{"num_hidden_layers": 13, "hidden_size": 256, "num_attention_heads": 2, "num_key_value_heads": 2, "head_dim": 128, "intermediate_size": 1024, "vocab_size": 8192, "hidden_act": "relu", "norm": "rmsnorm", "norm_place": "pre", "norm_eps": 1e-06, "positions": "learned", "qk_norm": false, "attn_scale": 0.0884, "bias": "all", "tie_word_embeddings": true, "parallel_block": false, "init": "normal", "init_std_qkv": 0.0258, "init_std_o": 0.00506, "init_std_up": 0.0258, "init_std_down": 0.00506, "init_out_by_depth": true, "optimizer": "soap_variant", "learning_rate": 0.0055, "lr_mult_up": 0.741, "beta1": 0.95, "beta2": 0.99, "lr_head": 0.01, "max_grad_norm": 1.0, "warmup_steps": 200, "schedule": "wsd", "decay_fraction": 0.74, "decay_shape": "linear", "final_lr_fraction": 0.1, "batch_tokens": 65536, "max_seq_len": 256, "doc_mask": true, "train_tokens": 374200000, "max_steps": 5710, "dataset": "wikipedia_en"}
Each number is 50 + 15 x the weight over its row's rms, rounded and kept within 0 to 99. Layers, rows and columns count from 0. The size before them is the row's rms in percent of the matrix's.

# layer 3 MLP down (transposed), 1024x256, rms 0.217, rows 850-904, columns 192-255
098:62 48 46 53 40 63 43 50 36 69 58 50 13 40 32 61 48 40 31 55 52 53 40 52 65 49 48 47 45 43 31 52 29 71 74 29 48 46 32 40 44 71 65 75 37 45 58 27 64 13 79 47 35 40 72 60 31 59 23 26 49 74 57 34
101:48 46 28 64 78 40 30 48 31 44 72 45 45 67 41 52 51 61 30 30 34 54 57 69 64 46 74 45 57 57 55 56 31 43 44 40 70 51 50 86 41 41 50 34 37 48 59 55 32 43 44 67 62 36 88 55 44 42 27 19 22 28 52 99
102:51 50 46 49 40 10 37 55 48 48 64 44 33 88 36 20 57 51 56 79 70 62 48 58 36 39 25 50 57 55 50 55 36 40 74 59 36 66 26 67 39 34 39 39 55 61 69 43 49 39 75 72 32 30 68 51 34 16 58 52 44 38 77 38
095:43 70 55 80 45 38 65 31 59 63 51 48 66 23 68 62 38 43 59 48 46 61 66 33 51 49 30 24 43 72 55 45 56 42 35 46 35 32 46 58 60 53 65 44 45 50 43 62 52 81 43 01 68 11 42 45 40 56 67 64 43 49 50 45
105:49 42 37 63 42 62 52 36 64 41 34 74 50 56 58 19 53 44 51 41 56 52 40 65 50 59 63 48 64 34 67 25 49 44 56 40 16 48 41 54 73 65 63 51 49 44 56 50 38 48 39 81 53 61 66 36 34 81 64 42 56 44 41 29
113:54 37 51 44 60 42 25 88 66 76 41 31 37 66 45 54 80 56 27 48 57 36 58 89 54 31 44 46 76 26 54 58 33 58 51 41 35 37 46 38 13 47 62 46 25 17 59 50 28 74 53 26 32 58 64 36 35 55 39 44 64 76 57 15
102:28 50 57 38 55 21 66 31 38 78 46 57 55 52 52 38 56 43 33 45 38 58 33 78 96 67 40 69 46 47 35 40 75 55 56 43 65 51 57 40 25 45 41 48 61 58 74 71 46 38 60 39 43 39 29 54 43 33 59 46 85 79 62 58
129:48 39 80 45 70 39 40 31 48 66 56 20 43 72 17 57 58 47 51 66 44 72 79 67 42 41 51 53 55 60 33 47 32 44 71 73 65 26 74 42 64 07 40 34 48 42 70 30 31 90 41 69 33 24 30 71 64 61 49 48 40 33 40 73
095:28 77 69 29 41 46 42 35 48 76 52 33 48 44 48 63 58 49 55 35 76 56 45 57 20 34 70 56 62 38 38 47 35 67 45 51 84 45 42 24 23 34 42 37 57 40 26 63 43 48 69 37 69 40 35 60 55 65 58 57 68 61 60 52
108:47 55 45 53 54 70 59 62 39 50 51 51 60 72 59 74 30 40 54 33 41 50 55 44 53 73 51 54 53 50 48 53 39 73 55 51 42 37 46 32 26 43 47 39 62 43 38 69 64 49 15 66 52 46 45 47 22 57 41 59 53 72 33 69
083:52 49 29 20 54 67 42 65 40 07 60 46 56 42 56 32 56 62 52 55 82 50 25 57 56 41 51 57 52 39 58 53 69 51 34 66 21 50 55 51 48 50 83 66 52 55 59 68 43 55 43 42 58 33 57 65 78 42 47 53 62 16 55 38
107:49 32 60 50 63 52 73 63 46 30 67 73 76 55 60 43 66 36 62 54 52 77 56 33 42 60 46 59 55 46 40 57 71 47 53 74 53 65 51 72 73 30 57 42 41 67 26 57 66 53 60 62 47 47 34 57 60 62 46 40 33 57 31 67
099:51 79 28 42 60 36 42 51 41 59 66 76 20 45 56 68 55 39 28 42 71 44 55 49 64 57 55 57 75 44 47 43 53 42 40 77 42 55 40 62 61 50 80 54 45 54 37 93 35 61 46 49 38 47 46 13 75 42 65 52 54 44 73 50
098:96 26 72 69 64 59 64 33 44 39 70 48 50 34 30 48 61 58 68 39 30 50 54 48 46 46 51 40 35 66 71 45 46 61 65 27 27 39 45 75 35 29 62 42 60 65 49 50 46 62 31 45 42 50 55 36 62 35 59 61 51 53 43 48
107:59 30 80 80 44 29 38 45 22 46 17 65 30 62 45 40 74 34 64 49 26 54 59 66 24 66 40 48 38 57 61 65 53 60 61 53 46 42 49 37 49 47 71 55 53 51 54 41 51 58 48 60 38 35 41 48 43 52 58 30 62 23 62 31
106:55 52 41 57 14 74 68 48 51 47 27 50 48 61 53 81 62 42 39 42 48 59 75 65 30 48 56 36 55 40 51 89 50 43 43 42 50 42 49 44 16 82 33 32 51 26 38 41 75 57 58 65 22 40 60 44 53 66 42 23 75 45 65 34
097:43 49 63 47 81 55 61 63 39 65 46 63 47 46 59 67 26 85 59 73 50 62 66 24 21 38 36 66 35 51 51 50 44 49 67 10 64 38 66 46 57 70 50 49 59 44 24 41 63 46 60 32 54 45 25 60 33 57 65 20 31 46 57 38
091:59 83 37 53 52 85 31 46 69 65 54 64 28 66 93 66 59 56 66 53 63 69 38 58 41 59 43 49 65 54 71 56 60 57 53 28 71 56 40 31 45 35 48 31 56 49 47 56 61 26 26 52 35 55 53 71 54 25 47 70 44 71 38 60
092:35 49 19 65 45 42 56 36 37 65 23 44 63 54 42 67 72 49 71 50 29 76 41 57 38 62 34 11 33 56 42 47 62 38 63 47 67 42 60 46 65 46 59 48 43 56 61 52 52 85 64 64 37 50 94 45 76 70 30 49 47 49 46 52
097:41 46 46 28 52 65 53 69 56 63 42 60 50 40 60 45 64 47 56 63 55 16 43 50 52 34 43 71 69 44 51 60 23 59 35 52 59 19 43 53 70 52 56 51 62 22 38 61 34 48 74 59 70 31 51 53 38 65 33 51 58 46 60 40
103:51 73 58 35 55 54 26 28 95 32 21 45 44 45 56 37 70 58 58 69 15 58 51 15 47 64 47 87 71 64 49 51 51 63 34 42 44 51 42 27 55 46 59 31 78 56 53 24 45 29 55 59 33 38 58 36 65 43 43 36 81 38 58 35
109:64 49 49 62 35 40 47 60 61 69 64 62 72 36 67 37 53 34 60 51 51 51 23 53 27 77 36 53 45 53 88 40 44 49 70 64 29 36 47 53 68 24 46 26 54 42 12 44 46 43 55 77 69 53 49 58 53 59 53 36 54 43 33 78
102:60 70 48 49 71 40 54 50 45 70 46 34 51 39 48 82 51 48 65 54 43 49 56 62 38 39 30 44 65 55 60 30 39 51 64 68 61 61 82 31 48 42 44 56 50 64 67 53 45 42 73 67 24 47 54 58 49 56 41 47 50 42 18 47
092:56 57 72 49 58 80 55 44 26 33 66 45 26 48 00 24 56 40 78 39 56 58 68 34 36 41 46 60 40 58 44 43 35 60 60 63 72 57 57 63 43 69 45 20 51 55 29 85 58 58 49 46 34 71 36 54 44 40 58 49 47 52 60 71
099:44 39 59 56 62 62 46 48 31 42 43 53 51 57 40 63 53 29 48 29 06 36 69 59 54 41 53 54 56 61 39 44 45 53 50 52 46 36 27 68 29 56 87 28 59 38 56 63 52 56 28 49 53 55 38 38 50 70 39 62 43 40 05 55
116:65 14 44 51 37 68 68 46 52 77 65 38 43 51 16 33 33 66 76 67 35 76 42 42 65 79 28 46 44 64 55 34 50 24 59 32 25 49 61 50 31 43 34 52 37 58 53 36 42 51 20 47 37 51 19 56 31 47 75 50 38 51 44 44
103:69 34 51 23 58 66 48 51 73 52 52 60 51 44 40 70 48 42 56 50 68 01 62 30 58 49 46 61 59 18 64 59 68 20 78 25 26 56 64 77 61 52 80 42 25 44 65 50 44 43 56 64 46 70 48 35 61 48 61 52 43 19 12 38
116:50 49 43 55 41 63 38 61 69 37 00 28 38 55 44 44 27 67 62 69 35 53 37 36 37 30 64 40 47 53 73 39 39 42 47 61 67 70 74 40 53 46 37 26 46 33 70 62 76 69 81 21 33 53 42 57 47 39 37 55 51 59 35 62
092:45 40 52 46 02 52 78 49 47 81 78 58 45 81 61 62 46 67 51 59 67 39 24 45 77 48 50 54 42 56 50 26 46 32 35 59 46 46 61 59 37 50 30 70 39 16 54 35 47 30 51 37 63 42 48 69 25 74 60 56 57 47 66 66
096:72 49 63 60 55 50 84 76 62 27 60 55 22 56 40 48 59 42 46 51 38 51 50 30 46 42 37 54 62 45 38 48 46 63 59 45 61 67 46 58 37 65 56 54 67 50 53 72 82 52 69 56 70 64 51 74 86 35 70 44 58 52 43 49
103:67 14 46 42 74 50 60 32 64 46 49 50 76 35 74 32 38 63 52 34 26 68 62 56 26 59 51 83 48 41 46 72 27 56 60 58 37 38 45 52 63 53 66 46 56 69 55 56 68 59 67 44 81 49 28 46 74 42 53 60 54 29 76 29
104:35 52 60 48 32 67 49 28 43 61 63 45 53 41 54 62 61 37 41 52 70 24 46 55 69 26 57 22 45 52 35 39 53 40 22 39 49 58 91 39 59 47 50 41 50 39 58 58 30 50 05 58 65 55 48 55 46 29 41 46 59 54 62 39
084:54 61 39 41 65 38 46 42 59 43 54 31 39 66 31 59 52 43 50 48 62 48 57 66 52 71 56 77 59 46 53 32 51 69 74 34 63 57 44 67 32 37 56 24 48 65 35 51 60 46 28 52 49 56 41 56 24 47 31 59 36 59 38 28
087:36 43 40 44 35 43 30 49 73 35 44 39 40 58 30 31 76 41 57 54 33 45 55 61 77 42 47 62 44 64 47 72 43 48 27 76 34 69 41 55 47 56 53 43 45 27 64 64 40 95 71 72 28 60 66 53 76 58 45 54 55 84 48 89
111:60 60 46 45 47 32 52 71 60 24 47 56 63 64 42 32 73 47 65 45 53 40 63 69 45 61 55 53 41 70 46 49 30 34 62 38 48 57 31 57 29 36 56 52 42 56 40 40 32 42 47 60 36 34 23 15 72 46 36 65 70 32 48 53
097:40 42 43 46 58 73 28 21 35 40 42 40 56 65 47 54 62 35 34 42 73 67 48 63 65 73 36 59 55 82 20 78 52 64 39 42 31 83 62 38 61 50 34 32 50 45 70 52 62 58 46 37 39 44 59 22 61 37 59 29 50 76 47 58
097:43 53 58 43 64 54 52 29 60 71 64 35 50 40 31 45 64 62 36 65 47 29 34 62 82 39 66 43 56 30 69 46 23 44 49 64 47 34 45 55 43 60 33 55 74 41 61 60 56 56 33 23 33 45 58 60 15 24 54 36 60 53 65 27
108:43 74 74 45 56 56 34 56 59 42 32 38 42 29 74 27 41 48 60 35 85 31 59 35 37 63 70 47 55 45 33 50 57 56 49 42 31 46 29 53 35 31 44 78 60 32 71 39 45 64 73 87 52 75 27 47 32 55 44 67 40 42 40 52
098:42 58 64 33 59 67 56 47 24 52 56 34 56 35 51 61 67 26 73 38 72 53 60 36 78 70 24 45 55 32 88 40 65 42 53 40 49 64 68 67 52 54 49 63 32 56 41 75 71 43 63 42 17 50 46 33 50 33 77 59 54 83 52 60
108:90 34 55 31 52 66 59 52 37 67 59 58 56 33 21 59 57 59 18 44 58 68 56 42 41 42 55 23 88 61 31 32 63 58 60 37 54 19 65 48 66 72 57 40 68 27 44 42 62 57 72 51 69 46 47 55 42 34 22 59 38 35 60 56
095:23 32 44 48 40 41 22 26 44 41 34 43 42 47 85 31 57 22 50 46 46 60 61 59 51 64 47 56 58 49 60 56 33 60 73 48 48 51 68 56 32 62 46 28 48 56 46 50 61 52 49 73 44 30 61 33 55 51 44 65 67 60 62 21
101:46 59 33 12 56 44 33 26 38 50 38 62 50 46 45 58 46 40 55 37 51 52 55 62 57 60 55 70 66 53 57 42 34 80 48 56 76 54 57 42 52 43 27 57 45 51 48 64 52 60 60 51 65 43 54 59 56 48 30 37 91 55 55 62
098:82 36 79 62 43 51 28 32 33 56 53 25 44 56 22 56 56 66 61 55 43 68 75 34 70 64 76 59 36 32 80 23 57 51 57 56 45 39 26 30 44 47 40 51 65 57 62 65 68 46 47 41 38 54 38 56 91 60 49 33 44 69 82 46
095:41 54 18 46 35 67 39 50 58 27 68 29 59 49 38 46 54 49 33 28 71 60 26 49 50 38 71 64 47 42 63 58 41 50 43 58 21 76 40 62 27 61 39 46 39 36 60 45 35 43 11 51 34 43 53 43 43 34 75 56 07 62 47 22
092:35 60 47 28 45 51 29 42 54 42 49 34 55 52 44 22 61 29 51 65 56 20 34 50 59 49 64 64 42 74 38 41 48 37 38 69 61 41 46 43 31 52 44 50 49 57 79 68 39 43 40 40 31 45 27 46 53 51 55 58 78 36 59 75
137:35 49 47 54 37 42 59 29 32 80 50 48 62 46 85 72 31 33 52 53 53 52 25 67 58 57 66 51 49 68 46 33 52 49 38 37 71 36 57 00 33 31 71 62 39 52 66 33 35 60 38 32 91 65 42 61 59 36 37 43 80 71 32 29
094:63 44 63 49 57 73 56 61 67 61 59 76 61 55 54 51 49 69 30 37 79 21 81 23 37 46 53 66 58 69 71 53 54 67 49 54 59 65 34 58 58 58 43 70 43 51 69 66 32 15 49 61 50 44 42 53 66 47 51 33 37 42 05 24
091:61 55 65 46 36 60 47 72 52 44 30 42 60 66 71 83 35 66 59 69 50 45 62 65 41 58 39 61 48 78 74 34 46 46 60 66 56 59 69 50 62 49 40 41 81 43 97 69 67 31 51 50 56 44 65 36 58 38 25 49 34 54 47 50
107:45 39 55 33 46 56 51 41 57 67 49 32 46 58 44 47 51 41 32 67 53 38 17 44 51 46 65 71 45 80 36 64 40 66 44 71 64 36 41 77 27 63 51 22 65 62 37 30 59 29 65 57 54 43 47 61 44 37 61 52 56 50 29 44
093:17 36 22 45 34 42 49 78 57 46 59 46 45 45 24 74 55 45 41 51 70 81 83 50 33 78 20 32 57 73 58 31 53 51 53 25 62 51 50 56 37 49 28 70 34 43 67 59 37 64 52 56 34 52 52 36 62 47 46 73 44 73 48 34
096:33 30 64 55 83 41 45 51 42 33 33 30 55 75 51 38 48 62 49 62 33 42 36 60 39 47 66 79 59 49 51 37 37 67 68 65 69 48 40 63 62 50 54 34 26 41 51 32 42 69 36 38 60 61 30 46 42 65 34 44 40 66 73 29
100:88 33 51 74 79 59 40 38 62 15 55 71 44 68 64 54 08 68 50 61 67 61 59 06 44 36 50 62 63 55 59 63 60 64 60 55 47 43 29 45 68 49 52 50 52 46 51 22 42 48 47 43 44 49 55 32 27 70 67 23 40 43 28 50
100:53 24 41 58 51 47 62 83 37 36 65 40 51 54 19 26 71 53 69 52 65 51 27 41 49 41 58 26 74 77 34 74 61 52 57 71 61 23 62 61 68 55 25 83 47 47 34 37 49 55 66 28 42 34 36 64 70 55 42 37 43 44 54 56
094:47 62 68 38 42 73 41 44 62 69 43 57 67 61 60 27 49 73 39 57 81 65 53 49 55 71 59 51 66 40 32 23 58 31 32 38 43 43 64 53 44 57 47 27 38 40 39 54 67 69 39 41 33 56 60 47 49 57 72 65 42 58 66 72
112:63 40 28 32 60 44 24 41 55 56 55 77 45 63 46 40 42 76 72 43 34 48 47 55 65 44 45 65 26 83 54 38 47 66 58 26 67 36 11 06 64 58 46 53 67 58 49 33 37 31 38 38 56 55 42 36 55 18 36 51 51 38 59 57
# layer 3 MLP up, 1024x256, rms 0.179, rows 851-904, columns 192-255
101:66 73 57 54 41 48 39 26 62 24 80 34 32 39 48 77 51 58 63 76 53 70 57 96 51 55 46 35 51 68 39 39 76 41 32 68 48 54 52 49 69 59 69 77 50 83 60 43 51 67 39 36 58 61 40 18 41 59 79 43 65 39 38 33
095:40 62 39 30 36 48 49 48 72 38 60 62 12 30 36 41 51 50 22 51 47 70 43 62 63 41 41 44 58 43 67 65 69 54 33 56 55 56 46 54 81 25 44 77 48 48 58 49 45 51 45 68 61 59 41 50 46 43 40 32 35 45 60 39
081:35 43 59 50 40 35 23 48 49 64 57 59 49 43 46 50 96 30 59 30 47 32 51 63 23 53 40 75 46 36 67 86 55 60 34 56 60 38 55 56 68 62 61 65 52 66 47 54 64 44 37 51 52 64 29 52 37 48 29 49 35 28 16 39
113:57 28 48 54 65 48 60 63 54 37 60 55 38 47 56 41 49 47 35 41 60 82 48 66 63 44 49 31 57 63 50 67 27 45 43 63 72 64 49 36 41 55 34 73 31 59 52 69 78 65 53 53 69 70 38 57 31 60 44 37 63 75 55 60
105:52 28 87 56 55 58 31 73 65 71 48 30 67 58 35 39 41 43 37 41 57 53 43 80 53 37 56 30 47 50 67 64 80 56 70 87 22 39 33 55 38 52 55 44 18 36 55 59 40 50 55 51 40 50 73 27 69 54 61 47 82 68 66 37
091:49 52 15 88 48 58 33 37 27 52 36 54 32 49 47 55 61 44 32 52 46 62 60 60 76 50 41 50 28 58 48 76 52 45 56 58 33 47 45 69 81 56 57 68 51 30 62 48 37 67 50 52 43 54 54 33 60 49 65 52 36 52 48 41
117:53 63 74 54 60 58 44 53 53 20 51 24 54 50 37 79 65 40 57 51 54 53 61 51 43 40 39 28 46 55 46 50 49 58 34 99 45 38 33 70 40 28 43 46 18 50 69 61 51 60 51 56 50 16 33 40 39 79 47 96 72 49 66 77
122:38 64 53 60 62 65 70 53 49 67 42 43 51 72 34 22 50 64 29 45 57 46 57 78 48 33 45 52 43 52 56 32 63 43 74 53 33 37 37 52 48 64 80 71 62 66 68 49 48 42 46 56 44 39 49 38 49 50 55 36 29 76 38 50
105:64 79 56 41 56 65 62 56 59 68 38 42 58 50 41 63 50 43 38 47 40 37 50 45 70 64 55 39 53 49 72 51 56 63 53 57 49 28 25 40 68 71 40 47 62 46 38 40 67 96 46 73 39 32 62 49 22 35 26 34 59 56 55 39
097:45 16 62 44 20 46 56 76 32 66 47 47 43 59 35 34 54 48 71 38 42 54 37 59 37 28 43 50 48 51 25 62 63 69 39 53 36 65 45 61 33 38 64 46 63 41 17 29 39 57 46 50 27 51 71 63 56 60 65 72 36 46 51 57
099:57 45 49 48 31 55 35 49 57 56 42 64 71 31 38 62 44 56 56 48 30 19 39 47 55 54 34 52 41 40 51 46 35 51 63 56 49 32 53 55 20 37 51 54 67 48 57 68 49 31 29 23 84 41 53 67 20 30 57 43 65 85 59 27
096:52 34 54 28 24 59 23 90 34 43 56 48 55 60 58 57 38 59 45 45 34 66 31 52 31 61 51 52 55 63 79 16 63 49 32 38 47 83 55 40 40 48 67 34 29 59 40 33 73 55 64 24 77 39 51 77 54 33 57 75 40 68 34 56
122:41 58 76 19 51 57 03 70 49 52 47 45 63 42 80 48 43 40 31 41 78 54 31 47 24 47 30 45 47 43 38 58 40 01 36 51 49 75 58 46 49 45 44 27 58 37 50 33 45 52 55 66 77 39 35 29 29 64 43 37 40 25 67 50
094:71 62 52 31 71 37 40 48 60 66 22 18 52 48 78 26 62 32 79 48 29 33 28 29 36 53 58 41 41 65 38 51 61 49 67 59 44 58 68 45 44 39 38 41 52 47 07 56 55 38 57 52 45 36 52 69 46 76 22 63 69 55 39 36
099:43 42 44 22 75 48 78 51 30 18 67 62 80 63 55 53 56 54 51 48 47 37 52 51 70 30 45 68 41 37 54 33 43 65 26 34 26 78 60 49 41 46 70 55 65 62 43 24 24 10 75 64 42 34 57 56 50 46 39 56 45 53 34 28
093:56 32 82 46 05 40 62 55 52 67 41 52 43 47 70 66 46 23 31 36 35 40 49 42 45 39 65 45 54 41 43 33 29 62 45 87 36 74 35 47 56 00 49 50 51 34 51 59 23 59 53 29 70 22 71 44 44 23 44 40 42 42 46 37
091:44 39 55 52 34 62 59 58 63 47 70 67 58 45 48 60 00 62 75 65 68 54 66 56 60 66 23 55 38 53 52 72 55 45 54 39 16 49 63 37 78 53 58 47 35 36 49 38 44 67 56 29 66 41 37 67 58 53 75 30 65 34 41 58
108:69 45 53 49 45 53 56 52 54 61 29 23 41 64 37 47 52 66 36 30 48 45 33 29 66 54 38 60 21 52 44 56 65 58 43 54 31 43 25 27 31 42 37 50 74 54 51 26 63 26 03 61 68 59 31 69 35 38 52 50 58 50 55 36
076:44 39 40 42 78 33 44 52 35 63 76 50 69 53 47 46 71 73 28 65 57 58 55 38 39 30 35 54 87 61 45 57 52 33 38 56 28 40 63 13 58 73 26 48 50 48 62 51 36 36 51 63 45 63 25 47 43 50 45 55 57 39 77 40
108:66 58 70 28 47 28 53 49 23 44 43 58 67 74 63 53 85 44 48 53 59 34 45 79 47 64 70 59 44 30 49 64 47 60 32 64 55 62 67 29 58 42 55 43 75 42 62 66 59 78 49 60 57 72 48 27 64 57 55 36 81 47 50 79
097:42 37 65 57 48 72 54 57 54 46 36 42 44 51 61 77 50 54 33 67 45 44 32 45 45 38 50 45 33 71 52 57 36 27 55 51 50 44 49 43 46 62 61 68 34 24 47 63 32 63 68 45 23 53 43 65 56 80 48 30 47 53 70 79
102:26 47 36 30 59 62 72 50 44 52 47 54 40 30 33 59 39 35 54 67 91 54 35 42 67 59 73 34 51 53 31 78 52 69 65 32 39 20 47 36 68 53 51 47 55 24 31 56 55 46 47 78 50 44 69 41 66 55 41 48 33 34 55 34
093:66 51 60 52 58 55 54 30 50 45 45 26 39 34 81 47 44 98 39 31 71 58 31 53 36 49 37 27 44 59 36 54 50 46 39 33 32 62 45 52 30 48 54 57 37 48 35 59 60 54 44 45 40 50 69 78 24 72 94 23 61 64 43 77
082:58 59 45 54 69 60 44 62 57 83 44 52 66 51 59 30 65 58 65 47 52 52 56 33 45 49 60 50 37 23 49 55 45 69 47 60 61 38 46 40 50 73 34 60 48 54 38 76 41 22 30 54 58 62 82 62 39 18 43 29 68 32 43 30
115:58 56 55 22 68 25 55 56 78 22 47 40 56 48 82 44 37 39 76 76 51 31 38 54 35 56 17 60 53 46 32 54 67 55 65 31 51 60 42 43 53 42 45 57 27 72 51 62 46 62 78 54 34 67 18 38 47 55 44 55 30 59 45 45
104:57 43 39 36 54 28 42 80 69 44 42 55 24 48 42 61 55 77 55 50 43 65 45 32 72 46 32 68 38 73 61 55 50 51 69 41 34 66 60 47 34 20 75 35 73 51 44 37 53 39 55 81 65 30 37 48 45 60 47 34 30 46 46 53
104:55 54 41 20 50 47 58 42 43 55 27 85 49 42 43 64 60 36 57 24 60 53 37 59 52 23 67 45 31 61 62 43 44 42 64 88 39 72 60 48 64 41 38 47 53 45 46 51 61 62 44 57 35 51 30 62 28 62 66 64 51 42 50 57
099:53 54 24 45 53 21 53 48 51 58 65 38 34 38 46 53 61 61 56 37 25 43 41 51 66 55 68 36 50 82 69 39 38 35 67 38 17 45 46 67 52 67 49 36 47 66 45 07 09 56 40 58 55 71 54 40 26 25 55 21 34 50 56 49
093:70 46 25 66 42 37 39 33 53 36 65 36 59 45 56 58 39 35 44 21 59 37 49 60 49 46 44 53 47 27 53 66 80 49 54 48 45 49 71 31 63 24 33 34 52 42 84 38 51 47 30 58 52 34 52 25 40 35 31 70 31 58 23 74
103:56 34 61 38 50 38 89 44 59 20 62 29 40 58 56 51 59 34 36 63 41 58 56 44 73 35 77 70 32 48 45 61 64 51 23 61 44 71 44 40 52 60 56 47 39 38 41 41 42 77 67 72 52 44 32 23 52 70 65 23 39 60 36 64
088:72 42 38 40 65 32 13 24 46 78 54 47 58 44 38 44 52 52 59 61 72 47 36 56 49 53 62 56 49 48 60 76 78 48 52 41 46 79 41 42 23 65 60 71 42 59 48 42 49 54 58 62 49 50 48 79 42 45 61 70 43 45 73 56
095:53 33 97 28 42 52 33 58 44 56 23 48 68 30 49 59 63 43 51 67 66 55 50 64 46 36 29 57 42 39 54 51 36 47 40 41 30 45 71 24 47 09 35 51 40 52 37 42 37 80 56 16 52 66 27 47 60 66 31 50 28 49 61 72
103:37 68 65 32 56 49 52 81 48 52 42 55 53 45 58 65 66 42 67 58 42 66 54 35 56 18 47 15 67 62 47 51 37 47 55 34 53 74 71 23 27 56 52 38 45 45 41 48 62 44 26 53 78 63 12 63 32 73 57 72 61 36 62 28
114:24 51 18 49 55 57 34 45 47 63 59 26 43 53 46 63 56 30 40 50 56 54 52 53 62 74 58 33 39 35 22 46 59 79 82 63 35 56 59 56 48 23 18 29 40 38 66 59 36 53 60 38 51 71 53 66 65 49 69 47 48 74 71 66
084:63 73 41 59 39 51 49 71 05 70 41 46 33 62 77 79 46 68 25 41 42 37 30 25 56 58 19 29 67 71 66 46 39 53 47 50 39 46 69 44 60 27 33 67 49 87 29 33 37 57 61 35 38 42 41 33 37 49 63 39 30 40 49 32
097:38 56 70 55 63 45 33 23 33 54 54 40 85 54 65 37 57 39 37 26 54 62 52 38 41 37 76 51 65 69 69 47 49 39 86 45 17 26 59 60 67 43 66 69 32 53 52 21 66 47 45 33 54 38 22 47 38 60 62 24 58 39 23 28
103:09 69 61 34 43 63 42 17 42 44 54 59 86 54 51 45 62 17 37 62 37 42 30 71 44 53 69 21 51 40 41 74 50 30 83 41 65 59 15 69 64 79 48 31 35 51 64 63 44 66 53 60 54 54 45 48 45 34 27 54 78 63 37 41
101:40 71 45 55 47 58 42 57 55 48 25 59 58 42 33 57 41 48 74 39 44 34 66 58 59 34 37 45 45 18 52 48 40 85 45 99 47 36 40 40 51 28 35 45 40 53 46 39 35 72 62 59 69 49 55 59 45 49 54 30 56 37 66 54
112:38 17 38 50 32 43 66 48 90 39 49 54 30 48 31 63 37 19 36 49 37 29 31 31 53 65 36 56 52 74 65 59 41 35 54 26 27 54 43 19 42 55 66 74 49 45 64 49 57 48 41 52 42 42 46 35 48 56 37 74 74 81 66 58
081:33 57 46 52 15 42 59 43 28 48 55 67 70 60 62 56 52 54 48 48 33 72 68 75 80 67 53 32 64 44 52 13 54 39 39 61 73 68 46 32 56 52 59 35 40 34 65 59 35 59 43 27 73 40 68 56 50 64 51 21 57 46 66 49
098:53 54 25 18 77 46 55 73 75 40 45 49 65 79 39 59 49 22 55 57 16 69 59 51 47 43 12 37 47 60 49 66 74 67 44 71 52 54 41 45 65 70 63 27 30 46 59 63 45 59 41 35 60 80 35 48 48 34 35 50 42 38 38 56
100:53 49 54 57 54 33 41 52 63 59 48 58 64 40 50 39 25 32 64 40 59 35 74 56 64 34 84 59 48 33 90 44 48 61 55 48 33 49 50 35 31 51 37 72 48 33 47 58 26 52 43 53 53 40 49 37 60 55 48 48 42 39 51 17
108:59 27 47 72 42 74 48 56 59 54 48 49 43 30 31 69 55 41 41 76 30 40 61 32 55 47 33 54 28 44 61 48 54 82 65 43 57 39 84 64 61 47 25 41 58 31 30 50 38 62 70 37 57 47 65 47 43 53 54 38 62 54 62 91
099:39 53 50 66 60 47 75 45 61 42 52 43 46 43 29 68 43 82 46 38 53 50 41 61 45 53 39 52 38 58 81 56 44 25 91 25 28 42 37 61 67 69 46 70 26 62 37 50 45 72 30 55 65 48 71 44 41 62 48 57 49 47 54 53
119:28 31 60 52 48 25 51 30 70 23 47 78 48 31 62 51 56 58 67 43 73 47 41 40 48 65 45 36 48 39 53 52 68 23 59 38 16 46 38 56 51 34 41 22 69 53 41 56 52 67 85 44 22 30 70 68 22 44 48 40 49 56 53 37
093:38 33 53 36 10 45 21 43 84 63 69 66 36 56 49 55 53 66 60 43 50 36 67 59 63 60 63 40 37 46 29 50 30 47 39 56 35 66 19 31 41 70 58 80 72 34 58 54 52 49 29 36 61 21 77 60 65 60 40 56 57 64 58 61
084:38 78 54 32 50 56 53 48 43 41 76 67 26 47 47 86 37 50 53 20 64 54 47 64 53 34 26 66 38 66 59 39 60 39 31 53 44 59 37 67 66 41 32 55 71 44 78 36 38 36 32 32 63 55 54 34 48 36 36 44 56 55 34 64
087:59 43 40 50 53 54 21 48 48 63 69 58 69 50 62 48 70 68 23 31 35 38 40 60 94 66 41 45 32 64 50 36 55 23 50 67 36 64 42 33 51 31 36 38 40 37 34 73 30 75 73 44 46 62 55 56 51 32 50 55 49 47 46 56
106:80 37 54 17 57 21 62 83 43 44 59 42 30 79 50 36 65 78 62 46 46 34 46 45 63 38 39 60 68 30 40 71 61 78 49 64 53 42 37 45 46 39 37 30 58 68 24 33 43 66 03 36 64 38 68 53 20 58 71 49 55 54 73 42
096:04 61 65 46 59 76 49 45 57 38 49 40 69 37 35 46 57 51 36 75 62 59 64 66 36 44 62 41 57 64 51 60 56 56 57 71 38 52 52 54 40 59 68 47 66 50 28 61 71 51 35 79 54 35 56 56 40 46 41 22 63 42 60 42
093:48 63 39 64 48 32 36 36 56 58 52 70 65 56 63 60 47 79 52 46 25 52 34 79 39 56 43 53 28 32 46 56 53 19 74 66 58 56 58 51 27 33 50 40 13 64 69 40 43 66 42 77 42 61 50 39 45 52 58 33 58 39 42 06
098:33 41 48 37 41 46 22 25 42 66 48 76 69 53 46 85 31 37 53 36 12 52 72 55 58 31 42 68 45 36 41 39 71 71 30 66 57 67 41 09 45 33 63 40 37 70 61 36 40 23 56 30 54 61 46 37 54 33 22 49 32 55 40 30
092:60 62 35 35 67 26 53 48 35 53 79 39 37 51 48 54 64 52 45 49 45 40 39 64 53 65 55 50 42 29 67 20 64 61 41 48 39 42 37 75 58 52 51 67 51 39 41 52 58 50 46 48 44 49 79 35 62 51 27 82 33 72 47 42
103:56 66 36 45 23 60 14 36 58 42 32 68 53 20 38 77 51 35 51 58 58 59 46 40 45 52 61 59 47 34 55 62 66 50 32 41 68 15 31 50 55 42 57 18 82 43 64 56 62 60 45 35 58 70 40 46 40 51 64 42 70 49 49 37